Weights of a small transformer language model.
Size: 12 layers, width 384, 3 heads of 128, MLP 1536 tanh GELU, vocabulary 11341, 26.5M parameters.
Architecture: LayerNorm before each block, learned positions, biases, tied embeddings.
Each number is 128 + 32 x the weight over its row's rms, rounded and kept within 0 to 255. Layers, rows and columns count from 0. The size above them is the row's rms in percent of the matrix's.

# layer 8 MLP down (transposed), 1536x384, rms 0.162, rows 971-1039, columns 0-47
size [ 93  91 101 100 105 106  96 102 104 106  96 106  92 102 106 110  91  94  80 100 102 106  96  97 105  93  95 102  97 108 102  98  95  98 101  88  96 106  97  98 103 101 103 106  91  97  92  97  96 107  97 105  90  97  95 103 105 108  92 106  89 104 101 111 104 109 102 101  90]
[[148 112 111 129 119 131 132 138 111 131 106  85 132  85 119  80 149 130 106  97 217 182 160 154 108  88 106  82 156 142  64 120 191 100 170 119 129  78 122 119  75 111 102  81 155 109 111 147]
 [144 116 208  88 100 105  97 148 120  96 106  95 182 169 173 116 137 100 133 141 223 146 132 126 118  85 102 112 158 122 102 102 190 151 180 121 158 152 142  65 117 128 131 185 129  74 143 139]
 [122 160 150 113  95  98 115 148 108 110 121 151  63 154 131 147 158 173 112  77 132  95 113 139  77 158 138 122 162  81 120 172 146 171 140 120 172 122  98 147 160 116 206 124 177 107 156 124]
 [189 175 119 150 147 153 114 149 138 147 112 137 129 131 130  69 158 108  89 103  58 164 115  85 124 117 157 134 102 135  86 124 120 195 111 139 131 144 118 140 155 131 101 150 130 147 108 150]
 [ 76  99 147 158 124  84 157 134 122 102 157  99  89 159 105 118  99 142 148 112 221  72 116 132 162  80 156  61  97 116 167 139 101 125 131 101 114 164 141  90 144 154  87 174 138 130 140  69]
 [162  73  86 179 137  84 158 138 130 123 171 151 187 142  77 168 107 138 135  68 100 139 116 128  91  74 157 139 137 206 166 124  99 162 148  82 147 118 109 105 113  92 135 165 154 106  92  95]
 [114 185  96 142  71 189 117 121 173  55  28 131  59 126 167 186 141 114  94 158  86 121 141 167 128 120 178 162 120  80  62 171 164 123 152  91  74 192 184  84 197 119  66 167 136 162 115  74]
 [105 100 146 169 102  69 164  72 129 119 180 102 132 132  93 106 136 200 121 131 190 134 110 160 117 157 189  87 110 116  87 138 143 127 143 136 151 117  94 165 120 109  71  78 139 140  74 162]
 [122 140 180 141 140 103 100 144 122 127 148 120 169 105 102 105 160 128 166 116  96 119 131 147 132 103 123 124  85 157 156 107 150  94  92 135 117 116 156 155  17  95 167 115 106 111 134 171]
 [127 113  98 124  93 126 155 107 124 163 113  65 115 149 119 121 100 130 120 122 138 142  91 109 142 142 158 119 145 100 106 146 129  92 136 133  79 133  64 137 199 152 133 166 138 123 152 148]
 [101 108 135 110 127 173 119 132 130  96 120 110 204 116 115  86  87 151 108 105 146 103 118 100 135  92 137 184 122  87 129 186 172 113 120 134 144 150 181 114 114 117 153 116 117 104 157 146]
 [109 139 187 214 109 158 130 138 100 118 117  80  49 138 203  93 117 132 107 130 126 116 135 130 163 147 100 141 150 140 123 128 167 144  81  65 122 130 156 170 128 128 101 158 109 125 111 142]
 [121 186  81 106 102  86 173 145 131  84  70 108  70  81 154 145  93 118 130 152  77 117 100 160 117 152 128  94 172 134 179 142 101  88 175 168  47 112 149 126 153 121 113 127 105 142  85  99]
 [175 122  84 142 119 152 161  81 167 153 161 108  98 118  29 150 109 127 167 133 172 221  45  96 114  73  91 159 129 187 114 141 175  83 174 129 145  90 128 146 156 170  95 180 105 136 140  81]
 [122 173 117 107 175 171 134 168 119 164 119 113 149  91 131  99 107 141 147 132 101 146  30 193  86 119 120 172  58 146 125 163  85 130 198 123 106 149 111 141 147 100 162 141 141 112  80 123]
 [ 86 156 129 115  52 144 139 130 179 203 158  97 121 130 140  97 133 172 151 118 150 149 139 117 155 110 133 133 136 118 108 147 117 145  90 120 104 127 152 138  61 105 107  95 111 134 128 191]
 [133 156 116 113 147 150 111 110 140 121 128 119 183 150 150 117 100  87 179 116  75 176 132 120 113 105 147 106  97 112 162  76 142 120 113 199 144 104 156 102 151 170 146  97 154 117 121 147]
 [122 167 104 178 148 151  87 161 227 161 202 109 126 147 122  82 123 152 145 115 187  83 165 118  72 153 116 130 225 113 140 127 114 132 143 144 197 132 134 131 135  99  91 119 167 111 162 154]
 [142 156 138 154 138 145 141 123 195 117  92  53 158 143 127 136 158 122 127 116  99 104 159 143 170  61 116 105  76 120 122 130 122  93 170 127 138 150 137 149 116 112 161 130 191 177 150  61]
 [137 111 132 147 110 167 153 130 125 112 116 103 157 173 123 130 136 179 196  47 123 146 164  78 126 106 127  80 112 170 165 137  78 145 112  98 103  92 121 155 134 121 120 125 101 158 166 134]
 [107  79 126 140 140 147  58  76 104  83 145 133 106 126 153 122 155 142 157 107 123 110  78 119 160 150 191 130 215  80  68 152 117 144 143  97 141 155  96 165  81 158 141 143 122  91 121 123]
 [130 127 175 160 183 111 112 128 105 104 138 135 169 147 121 146 109 123 155 140  79  96  84  72 180 128 183 190 102 171 202 120 120 150  80  80 134  89  78  79 159 125 172 132  73 157 126 144]
 [103 160  96 117 111 116 125 140 135 101  91 113 111 164 134 103 118 106 111 195 137 141 118 138 106 128 153 128 101 168 157  99  93 174  86 138 154 139 150 120 153 118 176  84 121 180 128 124]
 [ 86 151 140  88  97 119 128 149 123 132 141 155 162 104 199 126  91  99 145 148  94 173  99  84  91 158  92 151 129  85 195 119 140 170 128 158 108  81 140 110  75 176 116 137  98 143 118 140]
 [ 62  86 151 120 126 114 124 137 161 149 115 150 115 180 153 147 134  87 129 152 108 133 128 138 143 105 113 106 117 120  90  76 133 101  81  92  79  71 171 169  65  89 170 117 138 167 117 115]
 [116 148 131 133 126  65 130  92  82 112 158 104 160  78  70 171 172 122 150 121 170 122 182 122 203 136 138  72 114 165 146 105 177 111 150  54 117 182  60 122 123 127 166 169 112 117 117 129]
 [ 59 149 109 127 118 159 115  80 137 132  87 172 143 129 137 147 109  97 127  99  13 100 188 118 175 154 138 123 145 135 156 101 155 145 158 115  77 176 159  83 152 114 221 132 166 139  90  81]
 [201 108 204  62 157 138 143 117 115  79 137 128 171 134 112 104 128 132 112  97 119 172 132 135  97 116  40 142  71 131 113 119  82  66 180 114 113 146  83 180  95 115 164 111  62 165 133 134]
 [155 177 128 105 136 125 172  47 154 122 136 163 133 139  91 156 177 142 129 110  63  97 122 140 122 130 209 138 110 106 133 116 132 131 119 116 150  92 114 149  93 131 107 119 114 106  96 148]
 [133  30 172  94 158 163  87 107 141 134 155 160 147 156 101 143  93 150  55 151 165  89 118 151 121 107 137 112 134 112 122 104 170  94 131 206 142 158 184 120 120 116 154 104 167  62 112 203]
 [ 98 143  96 104 102 151 163 103 149 192 184 115 168 148 128 125 136 134 111  94  82  96 145 170  96 131 184 148 133 100 125 123 100 122 154 108 134  89 139  66  96 128 190 122  74 123  43  98]
 [152 103 143 133 159 104 147 138 177 105 165 130 162 125 141 150  81 111 146 123 122 157 136  57 164  69 151  90 106 121  84 159 126  91 181 156 100 138 176 153 152 164 117 108 154 172  93 160]
 [ 77 155 105 126 148 111 134 109 129 170 130 104  97 132 103 154 156 119 117  60  73 105 161 140 149  78 155 135 162 106 124  83 101 170  90 166 163 114 102 148 140 109 149 158 151 105 108 135]
 [163 147 159 152  88  82 145  91 110 106 102  95 165 148 103 130 151  91 154 129 150 209 135 100 170 170 144 126 125 154 105 153 107 124 105 148  85 168 130  73 121  91 135 130  98 139 148  74]
 [136 107 141  84 146 127 146 120 119 154 161 139  96 108 131 101 102 125 121 115  63 152 147  46 160 134 123 111 169 130 106 142 126 160 197 124 125 146 128 156 119 130 180  69 123  75 128  68]
 [ 94 109  69 185 112  79 116 160 165 106 157  40 145 102 120 143 163  85 175 122 119  68  50 175 160 145 137 194 132 131 163 141 153 145 143 124 134  68 150 136 167  68 158 117 133 197 138 107]
 [164 132  90 146 139 154 102 167 111 172 141 154 100 136 112 109 156  87  76 115 121 150 131 155  99 135 119 189 124  88 199  82 106 108 174 117 126 128  92 108 112 157 158 160 121 111  95 119]
 [147 168 113 118  74 155 103 150 135 143 142 132 156  48 177 176 159 139 216  95 101 125  89 100 191 115 123 112 180 125 127 107 107 102 151  83 139 158  46 126 186 203 150 125 123 117  51 108]
 [130 101 120 152 139 106 158 136 140 152 166  74 209 183  78  86  98  84  97  91 179 152 124  90  73 160 183 121  80 156 144 107 146  98  80 194 161 181 170  89 131 164 122 145 131 167  69 137]
 [ 99 132 111 151 156 113 138 105 183 172  62 120 101 131 149 152 141 106 120 122 157 112 150 138 114 170 157 201 184 101 159  98 122 115 102 131  66 115 140  86  86 158 202 130 129 131  74 158]
 [103 142 125 167 165 162 137 147  91 132 159 133  63  96 133  55 104 102 129 159 154 106 170 131 144 157 135 144  89 134 102  77 139 133  85  78 149  97 222 131 131 101 172 111 192 155 131  98]
 [119 112  99 120 159 154  96  92 108 113 118 141 114 163 123  74 119 147 131 106  97 149 141  99  88  75 116 111 168 159 156 112  89 100 163 128  90 106 164  70 106 144 122  93 180 151 124  93]
 [119 128 148 160 100 121 144 138 116  66 113 124 143 107 167  82 155 141 113 118 111 148 139 138 167  90 166 151 106 124 184 148  64 212 160  73 201 150  98 192  90 105 122 143 134  80 141 122]
 [ 80 119  87  88 149 108 114 181 158  98 111 167  90 119 154 159 153  23 128 183 149 174 127 149  80 151 121 177 130 209 170  86 169 130 163 128 148 125 174 146 152 124 183 146 110 102  96 101]
 [132 150 145 209 192 137 170 166 154 164  95  98 139 187  92 147 167 122 138  96 123 106 150 169 110 129 215 122 144 160  88 152 165 119  83  91 183 140 136 146 118 144 142 126 146  62 183 114]
 [130 163 101 213 149 163 106 186 139  98 152 173 135  90 142 126  98 144 116  58 206 140 164 198 143 144 148 139 116 154 157  66 144 155 159  76 116 177 114 169  82  88 181 138 154 110 181 130]
 [114 164 103 112 169  88 132 114 144 186 131  79 159 127 167 109 127 118 186 200 139 116 158 173  66 121 122  98 160 161 132  86 160 143 114 139 128 120 144 128 119 110 155 108 129 118 118 142]
 [ 78 136 134 112 148 170 129  78 123 106 142 149  61 164 122 147 140 116  84  58  85 195  89 140 104 173  81 159 107  99  93 147 153  76 142 123 129 111  52 107 120 169 150 153 159 193 115 111]
 [105 123 123 161 127 154 119 113 125 140 160 111  93 107  88 141  94  84 127  55  74  91  85 103 178 208 175 110  95 147 117  67 139 129  85 195  88 185 134 117 145 127 153  89 116 154  54 113]
 [ 92  87 153 125 125 119 107  75  44 152  84 124  72 106 142 160 188 108 122 152 119 153 128  97 151 111 124 156 119 134 128 142 146  89 126 140 121  82 138 113 134 175 160 107  50  89 157 125]
 [119  89 188 133  96 151 153 152 126 174 141  75 118 191 141 122 108  72 130 126 129 152 118 120   7 106 150 149 134  87 127 126 170 113  91  10  97 115 152  71 164 101 121 172 135 108 123 131]
 [160 163 125 103  97 114 111 180 175 177 106 102 114 147 162 120 115 143 150 167  42 107 117 142 160 182 137 107 130 141 166 143 212 143 141 101 105 103 157 102 151 132 125 193 164 131 123 113]
 [178 147 178 138 115 138  99 148 184  94 152 111 117 144 154 195 140 136 118 168 160 167 102 185 140 115 125 123  82 167 113 125 164  49  87 130 139 122 124 110 131 153 132 154 170 133 144 150]
 [120 115 166 126 186 138 105 123 134 143  97 113 128 161 171 143  62 101 152 172 133 169 130 155 109 107 101 199  85  63 169 131 131 110 113 156  51 190 143 106 120 143 144  99 174 132 107 149]
 [132 158  91 121 175 103 114 103 143  42 138 105  92 102 165 138  90  92 112 158 166 126 133 188 160 183 112 111 103  61 108  51 158  62 114 137 181  44 127 188 152 113 127 125  92 151 160 157]
 [140 108 137  77 148 122 114  72  85 181 111 115 193 143 131  65 130 127 172 150 115 135 112 103 146  85 141  97 169 108 152 163  79 113  98 122 169 107  98 102 195 145 101 118 138 111 144 125]
 [163 108 128 147 129 223  94 110 113 126 154 129 109 118 125 112 124 106 145  64 145 142 171 137 136 153 136 127  97 192 142 111 133 165 130  82 117 108 131  37 182  93 174 109 141 132  93 111]
 [127 119 154 146 154 147 165 151 101 106  53 160  96 104 131 114 149 147 122 108 132 108 107 146 154  96 157 152 117 124  76  84  78 116  87 113 161 143 220 103 110  88 131 137 106 150 113 167]
 [107  89 140 123 170 108 178 144  57  90 184 152 121  95 140 108 135 171 143 124 123 107 102  95 121 144 112  88 123 174 110 120 134  75  96 131 141 125 163 153 133 169 109 117 177 133 143 100]
 [158  97 161 167 139 141 174 182 126 138 162  82 106 132  54 141 137 186  89  72 139 100 125 169 128 131 128 133 112 158 150 154 134 113 195  59 122 148 163 141 116 130  88 151 171 132 172 210]
 [132 133  77 106 144 110 164 207 106  77 110  97 179 176 135 113 112 166 132 162 129 141 121 120 100  96 202 125 119 144  87 144 104  78  67 107 160  99 198 128 116 114 168  98 167 140  84  76]
 [116 104  97 180 136 106 107  61 138 136 132  98  64 163 125 185  86  83 160 135 135 144 134  92 168 165 157 137 116 123 111  77  88 149 145 107 173 102 143 124 168 144  75 137 196 203 141 175]
 [132 186 102 168 152 135  76 141  93 134 115 181  87 175 110  97 121 170 113 105 170 112 147 132 149  95 128 110 187 157  98 127 124 108  72  88 102 105 157 110 145 132 140 124 165 138 114 157]
 [179 201 137  83 174 135 165 118  84 125 144 115 121 140  83 123 123 114 175 128 151 123 115 166 116 191 107 136 138 120 129 111 122 128 154 208 145 135 109 162 109  89 158 116  91 140  75  99]
 [139 123  88 112  61 104 119 185 104 129 144 130 133 120 123 116 105 132 145 131 176 127 115 161  72  84 113 180 118  35  98  98 139 146  64 170 108 109 187  90  63 162 136 127 121 158 195 232]
 [113 130 131 111 176 160 148 120  95 136 168 155 164 120 141 148  98 102 140 118 112 133 122 107  37 131  96  99 136 118 126 108 134 125  67  99 201 123 131 140 196 129 155 136 129 159 125 145]
 [125 166 123 180 167 144  98 117 134  66  86 108 162 130 137 159  97 114  96  91 130 174 126 156 127 128 143 194 102 142 141 143 122 141 171 211 154 142 133 124 239 134  89  96 141 120 103 159]
 [149 132 151 110 120 157 103 136 122 115 128 126 161 128 102 106 145  99 125  70 146  79 118 103 117  72 130 107 135  84  85 147 133  74 167 139  51 110 154 120  82 135 115 116 139 213 137  88]
 [145 130  58 101  99 153 128 187 116  88 126 165  77 131 133 113 117 130 142 148  34 105 156 146 148 122  96 174 103 140 136 125 136 165 129 142 121 150 118 109 153  81 100  98  83 130  77 134]]
# layer 8 MLP up, 1536x384, rms 0.153, rows 972-1040, columns 0-47
size [ 92  99 100 107 102  97  97 115  94 102 106  95 103 103  96 102 100  90  95 101  93 100  95 104 106  96  96  97 110  95  91  88 101  97 103 101  97  91  90  99  97 100 102  91 110  96  93  96  93  94  96  98 108  91 107 103 105  91 102  98 101  98 119  99 102  96 103  94 100]
[[107 115  41 116 147 117 130 139  93 108 123 133 104 190 127 131  80 126 164 116 139  75  74 147  81  82 161 129 138  96 204 129 162 109 124 161 135 127 129 140  97  93  65 173  91 151 177 148]
 [133 134 181  68  50 105 128  99 111 129 187 136 160 161 161 112 122 118 101 117 139 144 113 105  81 156 122 128  78 127 102  74 161 129  72 149 116 146 192 126 150 133 109 144  96  81 159 155]
 [ 71 132 208  97 139 157  78 120 103  69 122 118 166 119 167 156 173 154 100  76 112 143 127 117 199 123 149 141 171 132  86 119 132 150 129 124 123  95  69 134 138 116 101  76 140  67 141  91]
 [114 160  71 137  97  92  95 129 189 148 169  96 121 125 168 154 131 134  76 125 111  97 119 175  87 158 122  87  76 105  93 107  56 158 173 125 133  88 102 112 120 166  90 103 144 147 129 119]
 [ 85 135 158  52  68 147 132 116  82 158 145  82 141  97 157 157 121 107 122  87 142  85 177 104 113 122 126 117 135 157 163 134 104 170 128 138 131 100 104 159 166 118 104 136 135 149 187 120]
 [133 123 150 134 186 168  82  72 105 146 146 119 154 123  78  88  90 107 139 139 104 134 166 151 130  84 122 111 104  79 147 100  79 167 190 131 107  93 136  89  84 117  98 124  99  80 121 106]
 [158 112 132 146 113 200 125 185 105 145 137 114  91  60  80 168 132 115 145 155 112 142 161  90 113 153  55  85 147 199  93 130 164 140 177 173 152 130 139 133 157 101 141 158 120 107  92 107]
 [101 169  87 102 168 124 130 125 132 140 126 164  70 109 186 123 149  89 104 174 110  92 111 165  92 144 104 143 132 120 200 132  96 157  97 126 115 151 105 149  75 143 135 124 117  97 144 119]
 [106  97 197 181 191 202 203 124  67 139 129 110 113 126  68 154  91  59 127 149  99 105 180 140 164 127 186 114 124 125 105 122 106 164 105  89 137 111  81 145  70 116 144 107 132 109 188 164]
 [124 155  95  99  92 127 101 109 128 168  87 153 158  97 126  70 151  91 140 110 123 131 183 165 118  94 111 132  90  86 138 134 131  87 146 148 119 117 111  74 205 157  89 113 131  68 147  68]
 [118 127 163 119 107 101  85  82  98 141 132 123 116 130 201 105  82 109 152 136 140 140 159 109 130 140 133 149 102 172  91 133 101 105 133 122  75 130 124 120 159 116  84 138 114 161 160 125]
 [158 122 122 190 127 140  62 136 125 165 128 108 123 138 131 131  87  98 159  84  90 118 135 132 165 122  99 144 164 136 117 142 133 197  90 113 122 126 101 213 110 154 116 152 186 124 102 157]
 [117 132 157 179 145 119 170 139 183 151 163  66 164 116 117 105 132 137  74 116 131 157 116  76 129 103 114 164 127 103 144 136 142 112 126 108 139 116 132 110 104  94 176 141 122 106 129 166]
 [130 166  96 143 141 145 126 132 194 173  97 116 129 126 164 123 139  82  89 129 177  65 147 118 151 115  85 150  70 168 113  90 102 178 152 105 135  90 103 116 152  87 132 171 137 100 118 150]
 [ 77 161 153 114 130 132 141 101 141 186  57 122 154 174 117 132 192 169 197 157 149  79 148 113  84  66  87 146 130 110  80 138 129  53 120 189 166 157 109  87  54  90 177 145 138  90 127 147]
 [198 121 101  65 122 163 117 127  62 119 187 117 117 148  60 106 190 149 113 160  89 155  89  93 155 193  87 136 169 164 153 163 130 106  90  50 133 140 110 207  73  92  89 190  66 130 152 167]
 [180  48 118 104 134 110 145 135 100 106 150 156 142 128  88 108 149  31 189  95 145 129 101 162 140 145  83 146  73  98 161 103 129 187 106 138 121 137 111  77 119 123 153 109 135  75 112  86]
 [171  94 130  93 111 156 117 124 125  92 150 203 131  84 118 117 154 134 165 166 125 114 153 148 106 168 124 169 144 105 185 101 111 167 138 168 165 128 182 163 134 147 132 107 158 176 134 147]
 [127 133  72 150 172 131 152 110 120 114 136 175 129 126  97 109 103 153 134 147 139  77 149 112  97 134 133  96 125 117 150  66  67 185 127 116 126  99 157  77 115 144  91 106 130 136 128  82]
 [161 162 104 150 127 154 123  95 106 164 151 149  99 176 173 156 154 123  78 115 124  92 164 115 159 123 122 116 132  16 174 205  83 115 101 174 117 193  80 147 142 123 125 123 131 112 143 108]
 [ 89 143 165 112 133 180 104  65 182 180 146 125 160 162  92 149 158  66 111 166 178 193 143 112  71  98  98 142 133  92 146 137 100 107 136 126 137 101 180 154 107 123 127 159 143 185  76 167]
 [110 124 135 164  99 107  96 167 133 156 205 154 128 153 115  99 110 165  69 116 136  93 169 146 119 158  73 153 103  52 164 103 148 186 114 195 136 164 114 171  99 177 142 163 118 136 184 155]
 [199 131 125 139 111 142 132 189 115 100 166 139 104  81 134 135 145 148 108  98  91 145 158 128 159 132 106 132 109  84  89 124 121 149 117  80 129  80  87 132 133 108 180  86  59  74 156 170]
 [139 140 122  90 109  55 151 105  54 131 184 144 106  80 101 129 170 178 120 120 131 144 132 100 125  85 146 126 117 159 167 146  76 202  89  96 108 177 149 121 104 170  99 139 111 109 151 109]
 [108 171  87 129 129 169  96 137 128 125 138 184 140  73 141 141 115 106 121 105 165 129 129 103 183 123  80 113 119 134  90 110  86 170  69 170  91  38 161 121 109 118 128  97  93 113 113 102]
 [164 150 114  98 188 153 135 107  97 133 141  90  71 102 115 143 143 114 164 111  99 153 152 135 144 140 133  59 124 166 105  62  53 104 130 128 109 164 140 132  97 138 108  80 147  74 143 139]
 [113 142 148 211 115  84 132 103 163 141 189 145 156  76 170 159 161 127  52 127 143 163 152  76  99 130 146 119  92 151 185 193 140  72 110 110 126 110  43 136 119 151 152 128 136  97 124 156]
 [113 134 152 178 181  93 112 129  74 103  54 121 158 154 182 106 128 117 140 134  99  95 141  88  51 156 106  73 148 109 133 132 114 137  91  90 106 140 152 171 136 127 109 156 129 162 162 174]
 [186 110  75 120  91 153 160 175 106 136 172 104 126 143  68 111  85 131 108 150 147 164 124 132  75  97 145 160 152 119 162 107 117 104  99  82 129 157 127 144  95 132 123  75 131 134 154 136]
 [141 170 109 146 151 104 166 205 113 116 120 102 135 127 179 136 185  99 152 119  98 203 115 151 132 168 130 134 149 139  78 168 113 182 151 150 177 111 115 106 117 163  52 117  80 155  97 129]
 [114 160  91 126 134 123  67 120 148 154  95 148 117  93 112 150 173 150 140 108 109 103 161 182 105 166 146 190 163 106 101 116 134 113 134  81 104 117  86 121 140 149 123 162 135  86 141  78]
 [145 129  75 148 127 127 138  84 125 125 131 137 116 106  77 157 151 122 177 174  85 160 165 143  97 137  69  85  98  68 151 121 159 145 120 136 144 166 149 124 165 120  57 118 145 118 116 104]
 [ 91 132 161 146 144 158 119 112 142  92 141 187 118 144 121  88 137 113 154  80 131  88 123 109 157 190  78 165 127 193  82 195  99 133 139 181 164 143  65  95 117  79  65 106 168 125 139 135]
 [ 78  66 145 135 168 175 120 139 117  74 141 126 138 186  97 146 139 127 161  68 182  94 129 163 145 109 110 123 165 127 140 138 106 156 149  84  84 169 167 162  90 129  86 141  74 116 153 122]
 [ 92 149 171 141 113 153 103 129 118  87 111 168 108 126  90  65 119  84 114 178 101 120 150  75 145 122  68 107  85 126 144  96 107 146 161 130 117 117  95 194 150 123 112 162 114 127 130 119]
 [153 126 159 110  99  87 116 188 127 141 123 105 128 115 199 157  78 130 126 119 143 124  63 126 166 129 153  88 118 120 163 108 150 110 118 128 127 163 137 115 136 116 173 120 153  50 101 143]
 [149 146 125 152  89 159 109 171  95 118 172 155 148 105 120 186 123 121 136 100 138 100 162  91 142 120 128 153 175 149 154 156 163 163 102 145 189 121 206 206 130  87  54 171 112 106  96 145]
 [156 157 119 156  88 137 139 157 127 148  78  83 152  98 127 140 116 174 125  71 133 120 167 158 181 143 108 131 136 134 124 112 100 100 152 118 107 132  74 128 120 133 133 143 146 107 126 102]
 [149 113 147 134 138 176 162 119  65 153 151 109  88 146 138 157  98 162 149 157 112 120 197 146 130 102 120 155 225 132 148 141 107 198 108 112 127 179 133 169 196 118 108 162 132 163 164 153]
 [137 163  87 173  60 115 166 115 169  86 108  76 132 160 128 133 116 115 161 112 121 134 102 187  63 146  96 113 149  96 181 108  97 181  88 133 108  87 182 122 105 120  58 121  93 199 165 160]
 [140 130 165 157  58 132 129 102 175 167 123 144 210  82 105  79 109 105 114 147 104 119 134 117 124 204 133 167 156 130 144 111 146  92 104  84 181 136 113 124 165  99 136  95 115 143 168 221]
 [ 87 152 117 168 140 116 117 100 156 119 107 107 168 115  77 139 162 126 155 165 127 147 127 179 193  48 138 142  62 123  72 163 177 115  94 116 112 141 108 133 167 114 109 122 124 149 182 110]
 [ 89  62  94 134 102 100 166 152 103 127 187 104 123 145 134 198 123  74 140 113 167  85 115 157 106 163 173 181 119 168 158  97 124  82 112 161 174  82 189  78 112 167  94 106 164 107 101  99]
 [ 72 124  84 151 154 128 145  93 149  92 157 148 203 139 101  94 104  87 100 113 192 151  60 187 132  91 180 176 156 124 111 124 128 152  92 152  89 123 116 155 167 153 172 103 177 114 122 160]
 [141 111  75 116 142  71 120 120 142 160  92 116 136 158 141 101  74 111  88  99 106 116 106  81 108 149 115 165 137 102 110 151  83 166 198 174  84  72 127 182 162 129  77 139 110 202 128 155]
 [147 179 128 164 149  78 122 101 175 139 143 135 177 109 112 109 141 100 145 102 180 118 200 177 128 102 123 145 116 207 133 130 155 138 103 130 161 123 156 181 162 120 119 132 156 120  97  80]
 [136 139 117 134 156 138 159 166 126 150 125 107 194 135 161 119 157 109 114 134 108 136 124 212 173  78 108 165 164  70 133 133 137 150 150 154  99 156 150 119 144 112 149  94  78 108 138  84]
 [106 146 149 176  98 171 114 126 112 115 114 159 128 114 122 112  94 139 146 140  95 136  96 139 140 154 131  99 141 182 108 143 128 129 123 108  82 110 120 110 131 143 119 161 117 124 130 137]
 [113 177 134  89 112 128 120 161  99 107 131 102 120 188 211 132 177 114 147 181 125  96 158 140 143 168 119 182  92 144 100 151  81 131  95 100 160 111 105  86 139 135 110 172  58 126 151 203]
 [198 153  94 153 143  99 158 114 103 150 104 113 105 150  92 117 181 118 170 155  66 145 166 100 135 124 100  91  60 104 167 140 113 149 190 160 152  88 163 163 129 135 101 182  75 129 168 213]
 [133  84 172 130 116 140 145 119 102 165 108 187  87 118 104 130 131 138 177 113 113 149 149 180  95  86 114 185  54 121 123 187  94 200 113  35  84 116  97 135 123 137 135 169 122 103 118 114]
 [111 121 114 180 149 132 117 154 152 115 178 129 101 132 146 126 141 148 130  84 140 110 113  87 180  84  98 106 156  78 143 101 126 107 130 131 127 210  80 112 169 109 122 125  66 136 152 114]
 [163 112  94  81 152 205 167 110  75 122 143 165 110 103 145 194  35 153 124 105 142 109 128  74 105 119 129 147 144 166 151 131 152 113 134 139 120 177 107 141  93 145  99  90 129 146 177 100]
 [149 143 187 153  93  95 177  90 117 109  95 113 131 140  98 145 128 102 116 108 128 107  85 103 136 141  89 162  98 174  73 146  87 122 132 130 146 130  95 127 129 139 113 169  65  97  93 139]
 [119 103 146 189 104 130 122 138 137 124 148  95 186 117 120  54 152 185 119 142 129 169 153 146 132 108 130  93 183 142 172 131 128 159 103 153 129 172 134 170  87 133  56 188 143 142 131 151]
 [124 140 104 127 124  90 163 156  92 206 158 154 107 130 116  77 111 141 119 166 149 113  98 164 135 151  68 101 134 150 108 135 132 141 165 144 172 104  64 130 116 109 119 158 135  97 181 173]
 [217  96 123 145  78 115 160 190 166 163 118 109  98 159 131 150 109 128  83 156 150 110 141 134 143  97 177  43 119  67 133 110 161 163 133 164 157 215 116 156 100 148 162 124 106 114 147 108]
 [154  97 147 132 150  99 143 142 157  71 130 118 120 125 140 146  88  86  69  93 144 129 116 177 155 103  92 147 119 110 149 129 126  98  98 132 168 147  99 162 123 150 131 100 102  78  96 133]
 [ 81 122 148 132  94 114 159 175 158 158 128 146 133 130 109 138  93 149 161 114 115 102 122  96 144 125 117  78 126 106 112 160 120 160 142 123  99 194 117 103 182 149 114  84 125  97 129 146]
 [167 109  98  81 143 168 105  87 130 109  91 126  77 169 134 127  85 146 145 149  97 141 107 131  92 134 107 120 133 128 196 217 131  78 110 130 148 104 143 102 116 111 138 128 117  91 161 129]
 [136  96 121 171 155 112 164  96 145  60 119 110 139 125 103 139  49  55 122 122 146 132  98  99 159 101 154 114 185  89 111  83 153 119 133 107 152 169 138 149 124 108 161 162 102 138 141 128]
 [ 90 163 136  82 209 117 139 123 130  98 177 103 122 188 133 145 150 145 146  39 131 136 143 153 127 102  99 107 139 171  61 183 146  95 117 157 109 107 119 117  91 128  80  84  98 108 163 129]
 [128  32 187 115 172 143 215  90 148 126 190  99 108 151  89 105  97 149  92 105 117 145 108 133  63 150 102 127 111 133 144 106 107 111 150 184  61 117 103 157 120  98 137 158  96 121 128 126]
 [120 151 115 134 180 126  79  63 192 145  80 124 136 123  61 174 192 121 119  91 133 165 180 102  89 188 111 109 159 147 170 125 136 112 135 128 144 103 101 121 148 148 106 145 144 127  93 119]
 [101 152 141 101 114  99 125 131 154 102  77 130 165 173 151 163 108  79 132  95 135 128  96 158 120 159 165  71 113 107 148 127  69 109 121  96  90 131 221 130 105 131  56 119 145 129 140 124]
 [184 110  82 155 164 166 151 155 143 123  73 104 144 146 100  94 146  93 152  92 128  83  64 148 125 104 102 166  96  86 138 136 129 131 157 120 134 133 145 161 135  90 158 149 154 110 175 143]
 [156 128 196 100 131  97 121 132 132 243 118 155 185 161 226 162 156 126 125 160 121 119 105 176 122 139 134 102 148 153 119  97 123 121 113 127 213 145 123 163 172 125 148 153 172 102 152 157]
 [110 150 165  64 150 164  65  94 101 161 112  88 184 115 121  20 136  93  89 150 116 120 121 126 125 138 139 104 166 117 185  78 146 111 110  83 132 158 158 171 111 201 165 144 136 139 186 165]
 [135 121 128 157 141  99 120 119 131 192 116 168 146 131 122 101 130 137 106 168 101 130 113 103 138 117 116 128 147  91 135  82 170 160 197 137 144 136 110 110 165 116 159 159 123 146 106  63]]